Weights of a small transformer language model.
Size: 2 heads of 32, vocabulary 699, 0.707M parameters.
Architecture: RMSNorm before each block, no biases in attention or MLP, tied embeddings.
Training: a variant of Muon for these matrices, 87M tokens, 5337 steps.
Each number is 128 + 24 x the weight over its row's rms, rounded and kept within 0 to 255. Layers, rows and columns count from 0. Numbers have three digits each. The size before them is the row's rms in percent of the matrix's.

# layer 12 attention output, 64x64, rms 0.112, rows 0-63, columns 0-63
084:131147103125148101122155103129117124145141162143101084144135181133159105102080121150111169113109138112162113127157102126094092104122107119186144114132190131126151121113147130139149156107148135
103:117071159151108141141137143096122120095089150107138101109171135112148132164095122155127115093154119147158146086147115089115101129116162095104134120135095137138160109121087129099159143136091136
097:130123150155115137115170139124115171136098141151124099142104124109154169095112103098192118146126117090121107109156107121137145144139132157135130123156114183091129154131123126150116081179114156
097:145130129100143146125174079119093162111089084160119082124138139117144152128116122142109145086084129149155129128138106103134121154077156145108100150127137146157080103140109155145142104107122126
092:103159136149128165116123092174131129127112103162092124124128114138119099141115101155129071137110157106110121126132149070146101105127116081124130131124126182151117129112171122112104140069145128
095:116067137157131184109135101111127126144158126135171125158110104116072121158141188115144134104089130124120113129131159098120160138115116116150102140172154133133109158098128136149144131111117158
103:149105115079141105088113102105149144138104167107105132151120143125118136109147105116137165113182065164136080112113120125099125114116152136141086132113101103114130160115124149145178128114133148
096:147116136138157112127102105126107159139097134081119146133143114134133118179141168184126111097097160146156124140080126116138146129128141145120124071107155119130156091132117090178154101123142108
096:122089139139128124117158119090095121123132151130127139162171088087133093140142078108120170179125138182118130111111118132133124106121129099138115181085117109140117111126139103143161168124115107
106:168159116157123198130173138148099100126100086158117118117088133141139134165141112132104136152141103145107109153107124129148084131107149110114158167086144133122112091125132166138138131114103117
102:090126111136092137118096104169130119128082100138095114143127117119136171154147081146132140150133119096127110137119147122131147138123111119179142144094177181141165071111125144140116150157136122
107:095131120121071156149121180147119146117140123140144115077147120141137159091113117100112151142123127165092093141137101109169148128149137151165146103191150148119107128130127107143138108149116165
097:100136129102096122131101141150148162169152106099137142158142137159164107100126139131089128098109121129159142177149085127110174119141113177119137103085107158131136121108125158162137163110140145
098:133148095147158134131104172072109094101161130134154122158140120131129142155146108116149063110147129116145116081124149153089133113090131144143113131124110148088125099129144139113135110066140138
107:113150140156135107169111133087142119144129111099126150125123145132109138101138130145158117116058130111128173152130127134144090112106147147142120129153139130186141129146127134126140132124210073
096:138132126126108157161134133102138159114172075134100149128096107095123113134106103128206184115146086123116133119126125158111135137112110134147157124131099124169127133117110098150098140172136113
112:103106152114157125144062177129125104118099115134106089160102097161135159139155143172156135151130117135154146116104087113137135107163124146122134158116143148126144124138141185140141091159136128
107:105156109094143102110103143129153075137113135121132158157181100115123130130086105084132130105125118134159097108097152103083112124108141133111103145121144126110111166122138153156083108162087126
101:120137063118092141122097121141156188149100155101121151125148115133114118122097102130114135114090074142111148133104150157155132131161095092158137140110131142159137130087135122128157120082113137
113:169117148128113148116126150105128135132121178129148111089133155116108092102153136125064095140121141109178098136078105151112094113136173095134121123109144112088108124118125127114117140105129174
103:150133111087111090149104099143080140099081181096122123136098109118144149083165167111144141137124163121118123127127111159119125107140105098104133139128140127120130152157116090171137108140135175
106:111119116141131132101145144140119169156091120168150149102180135125134184117144133125068141099121099123150141122108095138133148097135140101119138084123105155169161135150146130089150119119106089
090:139114159146114121108133102130117119119098135142119121138082141128119182093074123162141101134170102163169125163146150140110136146125131111140106144175170109143145137181132124158160140139093113
102:123157171113161131171154138127151147151126151073125140124151147160120144177080162141089116119135084104091151120145135118122110121129178126124109117149129167104127155120088124139095120123118149
107:159154095107151127128125098163089109109172155129178110133132096107135163124139090138143103081143136129138130108157102129129101074086118123119114126114108123112096099114156117105125159167134154
099:089149100179175142125135130151107125159150139125126161137150052098125130134133163131123161129119130132154142140117147074152135095151120176127116137169091137098123127096135144135121140143114113
086:152127099140175123106132142128149081141090139088122140120168148127091145104104110176118121174151072130106095143123137100091143135104146120128137115112160135115146139157125147088126104106165121
094:134125151084147137147116156150064077114134110122174110118145149126127165138159162094135164155110137172124123143136122170142155103131166134137093109144167120159140158144119124152126151138135136
095:140150160168148102155087084115166156166125172124132097127124145122129157134143064118140113131140171131123114110121132172144102114092120136105101168146125115159145107123103125103090110142133126
122:113116116118115128109144154179131099090113130092154093126080136153126100097102163138087115140136129164145114107157123128068158081143107155136091104120126083137139130117118145109126140130127094
094:081092160133150163095141140145105154094125094108138142117101114140110141151153102093121119133147162096124131100143152123140160120133127162143152146072115094136167128126150135143101079098092136
102:140119093149127121115079156135069122085143128117102142115087141066135132134131129110103106123109155160114150151118108152113142123089106092119116125147167108126094140149162138173122117100148147
094:142093104157098141149143116104147118107132091073142121122097153123109094153146082125114150141129116112070143113091131151119127143177085141110112134162125188111114112126136110108162132129139126
103:158127083132133135081107144140128134094142151150097148100134113158125146119095088126153126154105104122150116156151141118139104109123107114117118167087154123147062110119130086150131090112144081
100:169140095142144132117156096113110117122108126147159090180134139185153103122140143116149133130092124088123120134160124148122130145089121119117149126133114094144152150144172097092143105131194118
101:108090094090129134160122114144115114136110111127179135119159102142112137116085088100145096157150091143156087142116141098164128113144086101126155116160134121107119123160080110107164125113125125
101:143154140156102120104097148127142112153126136122116092148113173121102090136142160094171115130147143124134068082161125151122121103114137130115124099155144150174121151120089163101100118154110096
115:141101104104107150107132154069125146179141163149125124151163138153113123103156111125109111116134135107108180136117147157115151126113140111132114123154098098168126096087144138123149092158075112
098:148126147162134125101076156133083166144161081102134136126140137127112137098102132102150111133133110091139124123139150138142062120097094134164151121136104102135158172147120158143147130152131094
087:132162124135149128152149136148111103118113126129089170121131166097146174152131109161126138160107136144137103162159117123141116145093096069175127136103106171085107090121133149124101106132138143
104:144115097139168084115149101164127124144141124073189120101157124132112125166138135157136157155126083143141134106123126145117117139108109132162094079100142113147148113131115119070125143132156131
099:154175140135101142119124113104137127105131169111074131148114093156173149099148129145112104103180132150103171126133153129088134113099126116142128139154155151091141140116140111148167111177129118
104:116087116162134110140111175153157124125132145111126139084160082098171103106126124070134094091151133111145106147132143141139116150151118114096116111113100136138168151124092170127138127139098154
114:111121124131076086140171130088131116127147094111086118114150112111094098154139162099113128143137147130107125115120183109095139080166115135091114144164097108118104133137123140158105131095124146
097:137130129143136169126121106158142145075136160113120189139174149060089134074149115133092122149119100113102106149120139135105111119138111155116144114118135109137122094157131119105155113107121147
113:084150092138128168138180149129142122137141127129101082125117149104118134127139066147120109129155121131108186124151145109140134096132146149143108142136134098157128129175149124127100148163089086
091:138157138128062114097132136096141141123118104132123124147113121071139185169099120140147132103083135111117118086113105086110088111098114121144148102134114146128143153164122111105146154155119143
107:095121083100170115116136144106130123123081147127095129077120124119105129157172106161149121143157142080110117153134130097132147106124129158162077128080136130158121115131149136129133121094085137
099:157109127105114140084084139109151106129179093111155097109206127120109172117159118112122125083139091128128095117111138153122132130099124133112105146153119118120141117143104088123146159137147146
117:172075151127155106122163177176124132118097140133098121098102124114102112123126142105134152123124107125089123145132123122114109130142201152144136129155115107132148086149154110118133126070119116
103:117065086099119139155145135165141101107122159106147164142113125098158129147073187109128112159161133141116136124132138120116145181158107114122147109118137103125133118179131139119126154136144149
093:099137110137104124128126138180116176123117112091128138129128142141129150142113114095128093152132152162096066195145121131149102109126157112146142106131083114141165154122116092113101165120130124
091:085114109170140163158153129118099106108108154100113092128156145175107125130106122093118118100102160139126128141160136108099101153109121113079117137129161093144173144092136090150146131140147111
098:108138123094116090139141126141168132122111099117115093126125124083133145127109130105163124111142153108088124068126133124168148118130128114147120101085126136185135160149099073133163157135116095
084:197124130120168136104100145106146112152136113136093157071171127105120142159113125141148138153107122105092161122125106109136142136129104154118186164160157104145135136117122166117136110103116128
092:121126115142162164097101123104136133124109187097142089104078157124155117102098138093142138123107159072126145113150136139138091106144135117156107119124118117103103166176125108108138111143133096
075:129089089141141112116113097137140124106111120105126115162145095133135107105145142159175092170113120089126098092120146091133110157157101130134132112130111112110143122089127054164144106115137107
088:109132053145100126136129161103120133082158129175167128133114170141132098122136161163135128153163106129083121123120127156124131082141105142141139091145126120129113097135112112154083145109140138
100:127157120107158161142119111095127118114117131137130079086122137136116102123114143079087113130135113129094130111154141117136154082138156089112116144135162086103103077130143147093099123181138104
105:111103136123136136114128109126135136084156144141129174070106110167179130116102165156125109133115116132124123129075071126156118130162122166143139101146125111122102130135091147102114114126100174
095:082141146146111171112107156127109056193131129144125120084151131151146105103101123138120152131131126118119146134155113107126096119105092106138123137135163104146155094110081128111114104120117156
101:104142109126107123138137095128076102117154153098145131155126107116109103094173093154129113134132145116143125157123122129142089112103117196179113121171145077132136120102112099104153133131148112
088:105110143092148128119187132156155091131134100102130129127137147097186135110107114151135063169094124133140126135100125075126156150125112096133117144124118126163152146143160094116156137148119125
111:134110121093147089176104103103094143115146159143123122110130109109148095140115162156114113125118136142097157091145121115102137145160152142139156109122116087121038127101148108148133122155133142